config = dict(
    n_layer=11,
    d_model=224,
    n_head=4,
    n_kv_head=4,
    head_dim=64,
    d_mlp=768,
    vocab_size=1026,
    activation='gelu',
    norm='layernorm',
    norm_place='pre',
    norm_eps=1e-05,
    positions='learned',
    qk_norm=False,
    attn_scale=0.125,
    bias='all',
    tie_embeddings=True,
    parallel_block=False,
    init='normal',
    init_std_qkv=0.032,
    init_std_o=0.0299,
    init_std_up=0.032,
    init_std_down=0.0173,
    optimizer='muon_variant',
    lr=0.0074,
    beta1=0.95,
    weight_decay=0.031,
    lr_head=0.00421,
    grad_clip=1.0,
    warmup_steps=200,
    schedule='cos',
    final_lr_fraction=0.0,
    batch_tokens=16384,
    seq_len=512,
    doc_mask=False,
    train_tokens=103600000,
    steps=6324,
    dataset='wikipedia_en',
)
Each number is 500 + 50 x the weight over its row's rms, rounded and kept within 0 to 999. Layers, rows and columns count from 0. Numbers have three digits each. The size before them is the row's rms in percent of the matrix's.

# q: layer 2 attention query, 256x224, rms 0.0906, rows 196-255, columns 0-111
# k: layer 2 attention key, 256x224, rms 0.0813, rows 196-255, columns 0-111
q196 105:505532531467484526478500458400521539634447567528432593426497573457525546557484540491479550536480429485576410504511479421543570518447518487585454392503503506388529578509539563405519547422467522480541522415542513496499511472532477586434478485516570501469541522449517505554527507469448491499488492509496436397539509484441594479565509558431
k196 102:526523440562534499548495507467510527465572442533455464488461509427504482557508405547521517461553451540428503537558523556520485527517468545488478635370448564492412401482451491465454505581494508487541521613492525473489538531504507401545485502453420466535517518538443647482482513472458529526583537488526538526459453459546562593516511407522
q197 107:495464453543470471477493448497424548583446513409418540507508450569434471438526561586549469530586573513456455448459480465487572563484483424584511492491464538549550517380536504414478535659550567483590479486580504489515379455446438471441454539534532573504471512421495526459482591486497488491504541521432567447570504445529506458541498426570
k197 105:509457411548511439462553516502564495548385479556501457429530508492527552556388465461456482603485426502520463564463573514456466456388524566446526530493481572469457439520501427618499515460497388539450517564461485448481523444556521481543495479475430442539536421528502493568454451411551580573490489497511416423407518492479470510510525512408
q198 120:509387464470531531394503590426488520503454500475499507556538502436599509569425489552512521445540500647563534458483547471532528490457555494473516422453480528452484517567578415421444576479516452594408475484500514508598524449490486471571550522520495547594513551532518510476624401437473457517551566481420447469544546455526501480615500414468
k198 123:557523590559511560570486456546456524596564432571478489447435484537416410523524459534541494491570447479456498514482496575423454421523539553449469532438388481505447506474524559451482520469508514465505544518508504472491515559520517454473407536397440558495491473500442529464429520517588500540529481524540481559518491393508488522538498525568
q199 113:518497524423459538451462489516451497532420504563455531558514492519439443456453465530527504561568505534470573457484370456507537505479534489507451549494587492451444431508503356550442500400557519585565423425557533552491485524536568514533508491472522491416610490532573494535487543481438515531512456532547420579457384530489499428457565459476
k199 108:432512441514507543537559500416461514510512380497460535494532432549522498535584490485532484497486511452556466483511532477500485464464534482463477604498381464566434532465560577460480526596496514500605515438407485474515445547454375538452465491532452500636501409504477485431589520532580528503517550486490527406495548502498527564567446520573
q200 107:455534466571480493580493558472573434514538484483536444436543515527469502536465512540526512468513484524447481546488463502596503478462389456445435519518355529546527481456526534521490559562533478524393496519501453500463528454437440524465484526456519520461432474421526566544479460468604490516466481510460520402525562559572398499494486415463
k200 109:463518538532503492377509582557407572541379533547575562533516562574566526451503486374464476484508477553561536514389465407464480515440561529502551489519536530444541558490501408568633474531462468483502498541460498476624526553464560491456416505486476606495501454539461472574625470490502450556442502543481496511494447427533518580441460545476
q201 112:469551477546604629436522600483612421497478411439409524445475468576432577460461527534590507511489474444456445511518495451415520475499498538449503585490508569481470546451559462491506477517527469470540466510493505486485429430598412555524590479410504540423429468467544497553544518568460449458522492509457508508538517508570468459469542481494
k201 109:494464501428546502573503542593443501475374527539489540628523471525464456473468488475541455438526566567533471567490378457460511551444484484499507507579567474488468466503468593510544634540538604544486457488449461538486389483464540507476485458572494518521556424492464471485525445438454606551409541565512526522454464578495484504500484518580
q202 124:531516492559534557499495548524486491609379567535493514474518521501560472463496511559562609417529537570502541431451509484460528494584548468479543553497448581488475558476560546564455547559494545528457526472506461548489527482486565475580608413478456377485471538478512477468534478471504433536527608531471459412512489444485509529574563445545
k202 113:565444455456505567499462504528441487524450429458539503438494489494543423438410466449562483487548496511370516440492494519527471539474463484580458543514528485501392434429495463477601567479514466488507577439533554448456517498593515565480525570419485598557490383522492576438562536506567513429548454490493442513514482515518444402457425475437
q203 132:416430521506519539488563590550504545674441513499457473436516479462436533515443451532441465475518430428517511440521577492534505470573545507478538531523455510520449510529509520404410436540507553532580491445448497541376438486456470476547567527559538462438489537487505452488484438471409455495476563535577490523460478585432425551490573511453
k203 117:509389481595506563524509469534417466456497450563462572425466456466459537412488510611525542426557518482490510456583436533515521586490440472504455464443460521517480548486489604515494538523472558460513576448569520550436563541636506436478571498443481503442588455586472534483513610455497470537505553538551555509607524488477446482535522438513
q204 110:465469416534504512530438452513497510348529475496568519450547546446502492589460582519509502513496476611357522560545624602515497448530414488495406537524460460510455547472474486573537556555566512494441550529495471457499457505453514502500524446506362533546457520438456492460413458517515559508503465397572490460492457449492565550427557469454
k204 119:469441569464423549498546489518568562497487430643465556426505483516556464446546493503498507512552552389542504437481495525521529475510484483460600381519508606506590428613543440619389419390555533502502498520590572492508562475562441547486483592524591386425481458443472403557472551480489535466460573493533483464516529447444508475471407556520
q205 124:584515525384499472484446386512481483539538548530502451535493608552539499496660494575521510507426541531549476354515500599617550502410442518524455502504532521454494410478555475472461509502495441557470468562457492434485503469454531527499479478505488469443513441570618539447536541516544511406472492571430542589462529401552467509428455440583
k205 124:518494443570555496486461448486537496452410478386562453482445441551540549451409517364516535452404447453519513501508536485401421506504524487486447568577482436478506519488430471433569557505574555484525501500452502512481402582508554428619479476498536530544432556576485545492549454545456498522479460449503545536517588598477557553502508467438
q206 111:496576529503498470493482492539477507555531523517508465481477596445560549451448457537434499567529523493515409484430486551517538477428502566495449552497597520449494511493453507500608530492487510523583491595456485545572571435516602568475425456564500585434473476573448504465578549447581519455508520483533407432470479609558489441439494472551
k206 108:535486486537531488530482493495486481424433467548606538554404460479468511540528582388412481430455493472497555515495588514514467584502588475441429494514498424443546414501475499406510522459509491566400454507462452441526489469472397502535508532531512578505566410590463577499456544569457468557508336563489579515484510513468499552517512468502
q207 108:440486428471516393488373510501498485468446532458451523451546434507471469620507506434496466452508506471524409470573463424545556429491498446519627584494445494506497464496597468456506460592505519485506602572489464472536453462453446467518568495474457379508523439542520575486543521392534510514522482546573493513572438537451452530489516635505
k207 109:572486420492478595518567441478550528500491466497466545571503534504432554465514505502572528553512458466493507573428446583488511587529506492503438402481590536545516491435498532515514535458463563496417484454435577567530563484554622518486481462484536613505547473505437504508489444548537571460481534469406463533507614451442452419518499441520
q208 108:521538452534502467472407511426541535487501534430509520529359502531479563450602501552505461533510526541491456458598495550471531558383603631469495502540477486497499496506517393553359547533383556507441477415496549486484582467520542528455513439476412557477522489501543562551498527541532504504567411527407501517505576446597543398385461504619
k208 122:471540526490559498541513513496533437576561534519503464535548548525521463472497417439568593441506409391529532501437500458396478463434513494449499477446528448466524560508504517436567470430519502564540467600450484505507477601425502531555394466520536468540439504499497469477509497478525457426464521524550555539487502527584484501537537467420
q209 113:507487583469530569548539546537411485465504609467501568500459516473564487560423397517426568569531480428453457598503414382524501514451492490480453560525537519475458546511527473523506478508490488517498613386492541588496575460527512559516483479520532475501509473527486439514507507333533507514523518585527440552575519508437483534522490510528
k209 120:471468436508481480463486481504481543490597448515483435535540520452470534532495456613595504489484556517473582516587592470549511503514496444610586429443492608477503405436559481432526539552482552546528535532487502518444457607533444445403472443574494506410541522520514575539405463552513485512468424447387481541518454529520549552484571360449
q210 128:501435542493471495603557447538444556570545471514445420515512476492548471474473503515396564467568455499496513536463458524443555452567524469524519610559506554589463480533577465487504502431462474603525506433543519541426475487489490404482577470397476392472534512426504410514525485453403429580502422429526434456460500530445478538545606545555
k210 117:478525505508449532467432516529525451432484575480507527443505538477531425476493481492590545571513469428532536475579492465560571467427498435503443476482434569420538538437548430468422496589577590482446619466534486459429473526569507514432511433588547471424519650481638523513493460529466478501493578511487563491483512577530445485451526522424
q211 106:656515443464537487472458444504541549503510480571505454506453531531565561569498463519555483443484537446505372502483514553512507459477477492446461547516479549501444507510524554576542577491442455490466462552585472463548559484595499542459533515460520536475470472544522513517521564460533518574532503453473518525447453421432478508528475430515
k211 104:384496486565475503536525510498634508402512564428456467448526504472446470458586578501466476504432489539528468539575467419407503514474541557540583509469554480468546391457459463450492515445634431542553514457413552507464398452506533542555497508558478473557511568435497499500439549561560544554552497512472425478511498543497470510505475582514
q212 110:488512421546557524423479451503516481569516474489524457516497578446450483413538480497579484469552580467478529514578583529410501469452512500518458543399411508538533581510433549454520569534485497442459476473432487533502438521488515434469503521524498532593504533495510535486527482514489528543479525437510539474577587518578448484474514476436
k212 110:527585531600578442490504547472514580551498534501474528429413355596549498466609549498431371416525489596517513452413467496600474556526508485476529387514439484488460502526489552576540498467547439541449489568526447467552514513500468555548394535457490467576457517475458470483508475454574552530502538538544495497444464465468515470496440458529
q213 101:553548486486417607518554477554467469501616454475457572529473537539456414467459528553428478427535561544657478445489551418515435498602466513518459430517501449441587478524463503512481550499482569541499497463508431479576476486409504510549435583484563431514459465510497502468607554426508526454531490543551516450511526488494458468528510500560
k213 104:561488553511464510487471578479516371513482545394565434502503476515565532514498453492490493516458389549463542588467593605447550524519427485479481527376440554540439468418527435526468513472492431495508428548455549456456453579499519464479582434494516478476554499527464664475508471552463524435519523543482490508531464514540523470514554436494
q214 096:464550457510521427492549525480562600579555545558585561580513443449492442538629442478607502512513567397500533537479533468432510537445578484641470571511473520562447500393568515422411514388517516493501518541539307447452445440474547470455500441613489438476546530491591522526665542451540511456545486541496505502497468513440460534490488501474
k214 101:486568484547556533592478457494425488510573448574496437522460584417453569491444503367443554473529396509451463494588510505539451494582483519514569469448478446412569488467439571502556528558475399476524512592422535474553521511517494531412523459459520509504488510478533541480455509549493536523373530474465525468468515450472485485523495522489
q215 114:499664501519467550479508461549541471592571476477515412580600515523525569497530545581407530430451532596540484532438524433491521550476449514473422488577514488479510453443463531445372503476449552397456464532590545502428539472507487513515515497563516474550578565436467518543505531423574512478526521464461466490474597495537437572548481349428
k215 109:497486560542610518547487576446432469462457603538511536492470483468466490541493510498525617475495559515493457504492480441481520513427452504519421478397504557565529578542576522617491489533536462498506422581425421453565500489472526493443466493527532584450480543525581539488530469532581472540530547469495581484484482473574451411436576592574
q216 123:510461466432396493581445495484522468481613468428528470436452466479528461520569511505417543513518452540526475513532511526481539478601472541557460541534515414540471483541458567471504440571478489441492503476400479470482530439461554491460560593520551529463505506511519471523498530659426604500475439479438512522589432522603545466406453511539
k216 120:566474542550499478473498484525520499517519472482572539427561573560553482445349504508505467440508489470492569536492522458471521402530512600464524462479505485502540487536594486549438487511500474497525496465534562503555569475466558474528460376602519493496542511494530565465496536504545450561421535491498462469470538498410507613481480469544
q217 102:482588531428570465493533449397431453554445448496515480441529558430562489309469553451515494564463403471481560539473547524462485517473545504509442552537467591634540540535517450477489514446565467508593532494476499410568444553462462511458533485423451539604464574446479543481527488481467460441511526494410539485549508491449466513567481472468
k217 115:481485504518479551471520497498594539469483462574533438506540474562584503513500549541495540616514519461480510482510546410597482514515546508523438457499535472497372554422363557597461465546480504448471564499599468491535535450515444458456642526498564475521480634495487455493459488421397486522528505472571551592481502519427542473482611559538
q218 107:471504611591565474515637611544534471473521586423514446508425397512476519378502592485462496499514495489423469473498483397537567497490548485512386561468379514486557563611471560464479474475507482533526474504493512551363543418533485519560542476554445518545544500563479499528459458576380453428475512565561477575484510515493474532510503547528
k218 110:411429466562457442531520521467425568493434434536490498503538516466494528546472445527526440483551497513579488460461589585468467576452452533474571488574527495390514420511465422504653499562522499513551488461570493519603407559491542536545435507494548501424526486504478497440474528473429536532493622567518513469535454413467513434508513448527
q219 122:387477560485519604553538461568473499525429572502422520497588502501524501484449473473446546563516524527551511509550504418487527507466498459531467600506552573492522582577536451494463518604467555472421430486484520567522532549529451470611508409488441458468580499524544448569505496448587447519422528536495453472520483571543396440530538474519
k219 107:530498413466456481456518507535503505438464478579529516537509527498461575406599541466591501420513579511472595530507481539544418482482482428488546468499523602551435536512547509480577432498574456492466542512516562543515559546594555501434541478500529568444464476543484617416445519466453522497670447544390467564482531504498510449507511482406
q220 123:546519532463490522521491527449543501498611438454457440467601499544578492464492453546405458463490514457514507466495496485521477386561527449430443511509486393540566457506487477549486421441514463489572469486542445470629526471475556461511557467506559463551470495500453534456579530541425530432493477485506517527486520516501576581428459544473
k220 117:488524528484429486483514601415521514511519562512458481562465485495504466540513578527448582595523503441459606506537635436452549527660396511470544493492507483487511589520543542435430495500483490421458473486476548518428496510458524452475620526532460549485539472401543478490536473551463468536475570510463528483437487516411469508484510525542
q221 114:564541539500451436524596523498488495449545485400559497580481450498474442514384503468551536498352465436513516521565567576504495438482463512408459451646479485503534492378502433597508548496479480525478529449510472493492433410512503567500535434489613506449458486513472501498472462460542491472455460516515516565542478384477460480505586521493
k221 106:509444470464495584520409542524522493479511517502468462318515542481515475435520486578491504506492612548447523488457504339611540513496447457519621511434475476477450450483489480545473427472492474489555620377458514554427512513465520518469559476477486443510496548533468465484496565558395471499559504550445443450513518580474466542455480582454
q222 124:550532591491449532554477552452508483495540603523526497483593530451447519537539479414509527481396538511551601528458612532548497482453464512434470478541483452483479545492479556496566514434542538525547561593467386414526504556523503638383493463422496537474529440576510468459475588589530498454480438506528556509488544599460584531480518542572
k222 112:482524434447531486408507486523530526433566414466569453528444492547581543469535450521553466505516525527497471472596476534466564488586464446593466503547529404517509474521370471462456595569351549435473422496498541521547478454465455416532525562501532519472409441532463588560539461528467507551421452576526525466498521457513451492486472504519
q223 124:532483543495454577517520518424529512407485472428628501557556481453455493526617512476526388550529518580502500426515587490490483480502506504445496458397505461464459460539461453581509545472492479437497440559488498422620461499461482460533534585536501543478518509509568524462414489597427428466434443526484525439369531488498562547469477505468
k223 123:524442440536491478563444479467502414629555459421452452527416481525544425459478529536448515431414570401450438492424481492443506471485497577450485424600481437512475602530550468441504457508511478594475473503505504562497518431449510565533553469514526449534482474471459379548556425580446563563409545468516470496493524518449504480520471559448
q224 116:614463571368494469514557511512578522420504455538589482521525490455515465542468489367542458556497538491543436507416558477544392562529475484413503458499533448484575465514465540526504533471480434551460583538558494549484449456493519519589558504497505472546532520528533459379457466557546515416417550409606432506427505578474544546516525578590
k224 119:506434491457456542573530485481539424456542476439519518462504476418537414486532478584503552451488488556580474535576497479495605414552391421538545450556442505528468555563584437468412495555480520540500507484501539480450517486535503507477517531536554479419447475540457587582406497535455526522605389489436481501652465457484515464511512547514
q225 113:500502480588556449543464530451473550490457452510535540456533494537461477461525421524582522471474472423518532537502428570520507508527390507556445571409512506470561514469460537383500521482486404500492445609495524491609530600534577578461437531518607460377465451493486557495463570473584490407546501544543514567476578509530566524474396531480
k225 109:521577494423476456457486462509533522510490601401407500575510460460527460489483524405431434547486527598507492546495531487518509522481449499450467539527494520501473487602482460569578507533437545386460532607430508559467511510447475399490507550436455492555487512397431469530508580499426591549432469462418598392412438573500552559500399505512
q226 114:538504443547541573477602574445438484500491510493413536396516544493512463570514594567446447438528419488491542469431546421481551452557500453540520479549469503540440465463492557527466521527520483482508510410561505560459450425445531456496516588560452462472458541492545501492500501527406526488519577626473506536524456568447502500456513486507
k226 112:485438527459535476569472539465502572599452391470542511501537518528569518502411474506514559522467402485512501480524523520548554576547484597454475515473459495513485562501529543478446518481456506468505575463470543584545543508548517480466488500479541533570497387481541466447567547386545339632488523485558496591512587465494454577522489526505
q227 108:514543491459555525456416545454455616606497518582523585479472522470498507481531513462448543471512549466399464557489501517505393491531449546489500519429451488484472472471590534456529574541455549455552517479441497460432533493548522576423549457506475392453498480591642403488521514516665499467508488493495507562340525461506514431467513379513
k227 111:484475520553483567486490454478579427487494582526475374544530527522407489403515540353545506429526473527487518506550411470554560561544480545567528496458539487400471503523409536415465513425438423467588476574504549506586519513480550457514455535430503503532492528524487548434455526587525456523461501497585528402538456608439515472535483491480
q228 105:476532579497439423552507540470491539480487566613470548514543479500413478513487519529465449376463424619421401508486477510518521463481512487533537543556502553474457538581489459509473600468510529446524508542543528437481573494494522559503442447464484482478500462464483508551533436530597474450430468424495492469434544459493453518551481417486
k228 110:473474508623557457397508487519593544509481506448549433554521572545548583500501480405459520520499515478579520549462504443511537528502496655512443487499521587420528469522459549467560505497448491521530410522534535503583509558519566453547518564549486521406465392488444461488512459429528476493520573573534496470584463439560500482450506553482
q229 107:454525485515533464483431393435446490480474473510530408577408521485442559427461486504580537443560477546540551596476471557468569556510520517445526577411577527403460560514499507579524517491452579445500528476598570497506449505542543510580466474479457532455535481426460505478467528454566518570485487559529605497557495529617479557533509441510
k229 107:549466457467407523500566426502498518572562512542465513537539531506569448472582547459533499532579597510571436469475490562478504513434519428596423508524490484485485404514480493570521496489490458531372451616476481492500430395550452430498526541456490457569447476661394492530452481531552519379538408525471507537504500470473445435471484526542
q230 121:458515513492401477543502523459552421450519511529567524382539410495543514546536485476439432556500498499574494452449589457539460522567564470472392451481445470536428558490511526571472493552544437519568484523560484432608506454459481457461554521518517536605531473556530518531490439536508430396535468492474458445521466517474536443500400554478
k230 116:487541481481582499505529485565514543485512462547457445585478503512475455539428490630492494473459599482289461452568510489471523480367396532462584501551539386430568537527467471487397513469544580474521542458513449545494508459533521545508603455559499590498486490575472476506513542555443477621501490493456473541501529498425475546501494527434
q231 118:430530514547525511545504487508451524493507501560462463463523510506532491550412537523457557571562476489416481497586555459424444487562519511496492461529477543521514508436507536519464491429527452554610621314517539459445418398470505451506608492548474525465532568540497450502525434433534476461551582533510521624504487552494572543483557504557
k231 111:469480465498471470482530505453517551540468418579452482489484508492541445468504476531632424471458540484494503506470578493577564469501462383471574524459434516507462535528481478541393521435545556574500545501552501449502478584631439548554530454482491546498406559471608491544394550468593459555560532382539475521536445511384411549497483461463
q232 119:564483441420530473437411524505549530500558496538539408414419511503505573510510491586534434455490492521578582520489572518541484471457508363513446477584454439459507469483514384569544453494479485484462565493455482534505515490487517497398566557506495549531523583541570554435510479577463495499438498448535522504509421508430569472541490548367
k232 122:531461513542505515605506553477502566488512493461479503411491472488465460432483490577501433493499474386441532446512416437445568529593504603562502514530437474591433534524458571483555394530511419493507565511618480482458472396566536518572532497462490535482425573497491466508466508431484429464525535524483478507506454395484507505493493585595
q233 112:477492459532542462514572604519492473558472431578488499488526433503408525489406496549476479499498468419486565494501607431514493505554489473526524541507386620516474559567468554480490462493536464545551506442544498578318451516485495429554522534446581403493558479518597470466515439526476451456498557497438577485612582506549502516478472565522
k233 104:525512589521460494530502491532475591534480556459559421527503507444524477424510446502484530452568521530454520499535495553461604502453436548503543497556547490474454528479444476421573602490461534394490589453510530523569488561591456525515524473475401493518508583475525505489569450419488536443635467554520533466483391463508446527431561429456
q234 107:499483509528503516532580465601484513457423496449531424445535449467500520471511494533511467473530505507623498550456496489459466531552436501502495551478541433531414509516473479557576411564537471523458408564582472472404521436634505462503481504506430514541515585579405481499478550443443425559483587406523389483541517474419477439528565638506
k234 104:476503508489536608528606562538489517478459432496469571501507460528545552505542541584347493544565505494441551474544518526524417541506566414548432435642478533524531555504543473446426519493482477460525602427500539564525509498544401518510521496508502472483494462469505547463446547535483538423543492475454458535501540506543504484504491452615
q235 112:599520439522384468474619524483574520475464394464510525513355512470525534544497480478530564516428497510510411489493528453574520546539457482555554441524511490521429569491539427510451568465492471525564479451495362459431472483465361420563494482500536422574437524503511512508502511502508480518544551524500553487515443505478419531628501484591
k235 110:395439487550504521538524484530416457504510510533527489441500569466457472462511527533432531521545399425401541455539475636532519512511516426547595389559429571510593447406494513450444472508538477538504520454440492609483502429534596592511540574457480510574449480539481489457433458464563524519435486508513430573562619436517492468436483454479
q236 120:478523555543600429492504505522428541535443526558422442549504408387560462610415436465473554522455457485520487537518544493487540546524547497532497532529463597548404474532585456528482414527545512593525438519480502506437414547500474519525545451513489551504566504602542443489556500477450496551586532536483530468524443538557468585579559488438
k236 118:400487415451460505551510502475478604625561496529409502456440491498470581508498558486560541546506531464403437437577508546578500572454467471477511452535492505417568537523436432470508553479489482394520612428570592598552585519561489467492532460464458523548442573461483467539424586498563457489496544525516399489474521520478389480524522519507
q237 112:550585457483488545559499540511437449468479441516564543467476472453549591492551578512576492470555471503534468466506477536492444575464414461485437475453548523517501420505488496510485535506566499396440511547498496412524528573479592544565518559540485466476505458517407502476492605496478591475467551493437537573438537520537598404444551490514
k237 108:444444482507519382479547502387491445503554521475522446559485478596498441502532470414486537492424484480492507515469534546497520390556561544471532458596487439596520580424453523580523449419534429545532465556487523493495486402459465534523468481523498495548434548449498473501544520604545471520509461450557533426478427477471531617561455543524
q238 100:530471567479413637489448497467514596502532520418507534502530462387450483492571496477478520558501428593534532452418423507424458528495470505407494499477524547536461525449565417471481482354533466463554496500483440460685537528577548495510403491483472584478561515537425534591529484512539483536546473497476516545550484481529526534457469501501
k238 110:456572483498533482523497541529453496544591460504352493591528460595533522566428493526541501503468588479504486528533411497462430469546562508558473559455530449564541480513453555537524521524454604529499401460495530494462472594451475476495620441461424500535493458481522528479547452494480469481405574438462514468385568479498509437508470441470
q239 103:508520543501451440623513467551546480478462539527599467555551510545483525516518413495508478332483525505549554575493441470550475533539570565501530458446451545556522559475372520537554495500407531566507550480543568418475544584624535459546515460440531523446473451481540466517490488526477537565457433523467418610554485492417502461565513362413
k239 104:475481526473519556380488474481535488462554501471519451377526579463507516474610461554469561545475575538388495465494501435448536434512528470477510544549627522542402426553524485506497445506428493443475522495505426509496570473448521613575510468556492517470461447490541466488498500494545421417446553464516507469448550532575442547389541521499
q240 113:491445592525510462467444496422424420458576474463498468596565521514551533453435552454427488552542526533520488477496449436567555497513517431530502551494546583592396645506409489432473538504436454545412540432549563532517493503463462450548441585533482559626455559491476515437487398534601474437503537410462452494550456496553491449455478461518
k240 120:534478537530521512494531447550565531495475510489509537504497503476445370485571469529482505490543482574568492455523486471452457463441497518443475448519469467515544452527635507538560513530553512478473462489507488489523547584490499584441468523545454560430511488584488485518574520510422507618483422531441552569492485506500477541520529454443
q241 120:422455474431518494507474472550522481418512434513523500512480461569417492481564500374451482571350484566498500443470521465459526502369538530506532464461515494450474462481507452479571595556523482480537478597454487515532519545488472593532405517505523527489576503526489531480428546549592547511495426408390504530504607531520536471446462528468
k241 111:461609428495518446498526498479566503508555508515437504546533476460557536486488483528494535501469543417532507556475413539559450483521363554474480474535527464490574526546456558507408519492462535486491500487429439536595490424506560404453512432553557553456435467524579468465510466510460526451470406546494478540530446502571551556514513532501
q242 122:537472490476514532513492356446513464498600517473515447421506501507512537473560562424560521465541520469594491468615425427486439441552518532507419556497446505443479510492409394606468477513474470472421513625436419405543513590473521517532493608523486491456527470510408503495453499462602526531440452463527520500486487449440530593434516489502
k242 118:570543499532512462552484591515490480505518485442463523561532477496480484414523498516470423535458497458538495565561483494421492503494438506485512451526524411602571507518462438501623450511538503459433580443542534505577527439429528568479568441495501580442491488507588515595584535561454453454479557513516467478496558483526510451552477592500
q243 105:497545497501517549535568570470500525458515514516512459510517426457414483574552461486586461522507463433597454494535514565429472548528522446524466500462520470486557541565403600475405534551494519576487488426498563448440525483483585522562545513539544585527486436448445422518522520509496508547491564582552528597527559536457535535452457491461
k243 101:471439469484490425492488551490416514585529429542531542521506463459441584454534503525436573405484500546511528427550531441522513514495442445454482523537462479534534474497485480497569458496428451397500568592507529601515488474540474485491574499537450463557490519520447446531481443516513437554546468520428519514490427502541473423538504493489
q244 106:494539427409541583516464482509548418481483550518531458549344528490493401491437512554542517501504526541458521472471458501528476525492579498550639483482404468477527479466561537584560475522485480505583466450471602609429464562544560564481475493535510406477527449528522447504421454515440581515578490608505527520449457514572550501466496510488
k244 111:528430595476427414525435496469561467563531485460543527492502435548495543547496412538579578497396460387468440467493546489507506611520500527555419581475543612486452484535381482490532502431494525492543512427515481440526578486519443530505530440553527544568501477515518441449487527491523349429443428496522428450462478574558485464469533464452
q245 115:474532458445482488475482528457477494520513506449472512510428587566506531446530427454490500437558543470492445500445581445412545573509529499357434430570437617551582482561457440505521611440535470492459437591533417425520503470510564594453483635462489532516462588458461626626608495523557537442472455449522492501539503494534478406477442563527
k245 116:572542545517484420521510521635560458445478435473550432459533388405511448468540442490478522538546456547472573550475423482585479482481458566525510477485522342443472608445484564490357395505416491569571469513443485491534499509454505459534487518562447607535539481494508557506406503541454518398537536508475504514542521459506582627522488536489
q246 115:504460483532515500458600572515500470500477518536547476574505414478430422460435624489541500456486545402430461532413581499523517530551541420483503556518460562507496536493500448515417460547577484449589468442563479524415436517517496533534542407515521404456582501562511411455533477480470469590499520458541477525549436544511471487530573459584
k246 108:487475525476408512542458531580471553560452393480473568380485465497415471555542444550522553521490502503538485482588464478490514522482467495449530447527433458463490509464532531423476520538441541453490608467553505471556521456513550456475499519492575575616481459499475532537467474498599514533561547566420378407528586451473450505508479499358
q247 123:452547463491583513400499483596408513539461523554448427541374518528474652465543482437533515473564503471479539546456377483448508560441459512544492617428531604549463520539536538446556575469485540448441543470488474491421477526584513510529466477529449529484515498549455502446603602489478505467455511493434556517482468513482387427537486474486
k247 115:524521495531450507540505458408553536461589542524529445479521522444472525414573601428471564549549528512492481459516458579641432600518495459533474378567467480452428561430425497516517512519464308496507471580532441542563502463501523624514438540459552538577452492525544528495436548509518479481508525558600505497469440474577581487521462553460
q248 094:484550507443458525481534510467575492409492481589495509462527481383493480556350600415481488587524461599488539552538508517528505506492503504537527438416467426514378556536526535540543471420457542603485510501591490442493529519549562498504515422467508496473478506489561488469463511547469507505598529508495607448546534571475577536533545420485
k248 098:488452567458487502538472520614479476536595541578584498558477612528487470512578411570511530413436442417508377543480467553390470486543472513569460473471520566525532472493530519403419507475490507392516519471552559523544457402397363469526527510559531430517500497483542454518521455513525466533505496471521408449444526530527580490434465471516
q249 134:452527454500633442439486482472466613540390523502481496480519407431526595502514486539535531472508399517462511496525456518487518520497480593391490459383520578531471538445535561514527525476466500490523486551540528531462573450516528570523571517467491532533458597479595462463532463397518481466542494607444518476448532362570474406471497479455
k249 125:524485529471522574504548475510505483534485498500476462524434559512483485407527554391476665483501555539517463512530532512533511587358526506472467606503528398497502527489519488485514562506541486443400539537541495530531534510495512442491487476431424517482458456496401470483504490483548536499437490464542518525462483554561492453527535533526
q250 131:434449488437490477521525528426611558397496431481496416506525549523477543542526532426579502472427556521465456452532481462476448554487575521536489372494508479546518430505445563528576572494462445449539455611488463453588475520427594481500498548611545567532445578454473547496398494597501555518459482493501600409454534440462547438457470565476
k250 110:545584448455486471468482568451479376529547571561458564516487553457543447403500474518460464495454411474594510540480503556454486494504472545469517566499481417511537531431465471450435361464559473591406500527507464416493517476455516536489450547440398534465439493467542420555481426529414471454509392412485549526503422511511524492554497514532
q251 128:460492589504512461546536523585413502478522486578533530485434519518400460485491523526507535374414439495477540536578411442527438478486487593498434447424537520545540495472466506493586615479451443494512530616457466504505507556498554476461507533536521518504508536547526480530491503529550554511536479536472539520563507454522506409464515565431
k251 117:521522429544581540365451526470470449468509594440512532526506497564506578547614462423504447489486572618549534510447457582472503473455581507530580509517529440480446497426482540553508500571474528530407411515482495461495541548564516560491416537425488583496574437546476468462536465414473489400505460454448547441456455521558488479517462421504
q252 113:540493486509453478440437608431495383522537510491442511502503528549563593611595472477542467444478490568465581499531431534477525440448515544508481523483524488539534485511574537506441625607513447495455597480481468504472549455563527506547509435477542506539442382469503540465472488543444500465588460554458520411576548459468466537543434500495
k252 106:541498485437552524513473575533471503476479465489525498444551481575516487478389437504568539508464585451499472383482532455538519484531523555475509476518530592384561478427455460597510451432489432594459434597364522482473493486445482534419463486520542488467512579525449470502513475517543441553528511473514485448487467584592540535529469527563
q253 118:494571515503518471544531475499485570578553511504497500535475521549509590454553401522500445424471452427542492510397444441379461573521502466550415436510518522511459518512420500514606537442437509607454538576440536527595556519558493407497418563599359568507520484518523574454559440485552505428504530556468512476464501544545507502391456400521
k253 107:487518442448513554488472589526477441526476546440605406521508472386584511544494540472459589619491492529467524520522510519558542471556458466466461573532490438478525472499527505484515553535510437505533507521450350485528482466408557589427473543495490452487519567560552491505411551567464486570361444459537615487422501492488497422491512537516
q254 124:546418461506541482490603552483579616541444558538514617529546483516542512507481547504520461526486456459566484458508563542526579520549558380593507462562496515522393497495531521514501493476475522571503512410523472529378499469523435453471570494526584474479484525517566421459427488478451452549503562529526562482547491493498416560540504455513
k254 117:498486488540565550568445500593473545506522459467463484409523491404449488508442462549522459494520473495474498516544531449364559504478462470486512544418449559498560567528511441504542533513510458490522550510509593528464431508568476509482517583469463438616439560539465475483496551417573529531666487466509458517471464552454467453517594542487
q255 113:484534532382565510536515487412454536543530541617505570552479481523496518470583453471583589478462522442407549425441453536555492606458431512497495529456486603497505539550526564434529556420408470479464586553473517487574555526535519475490416494437577485493448516553527466530533463503521528474492548474414457456502421520395475446563492496464
k255 115:420524519514490502432447467503588558503585478435471393490567587495523459433466508447430508513560491553543453434530601453514495430427499440515553512517456492453484536469469580525473526550527460506589474516521531500400480593544565508506461501473553534514439534492544604570452508534366424492557431464499539491470422466524540529397430550514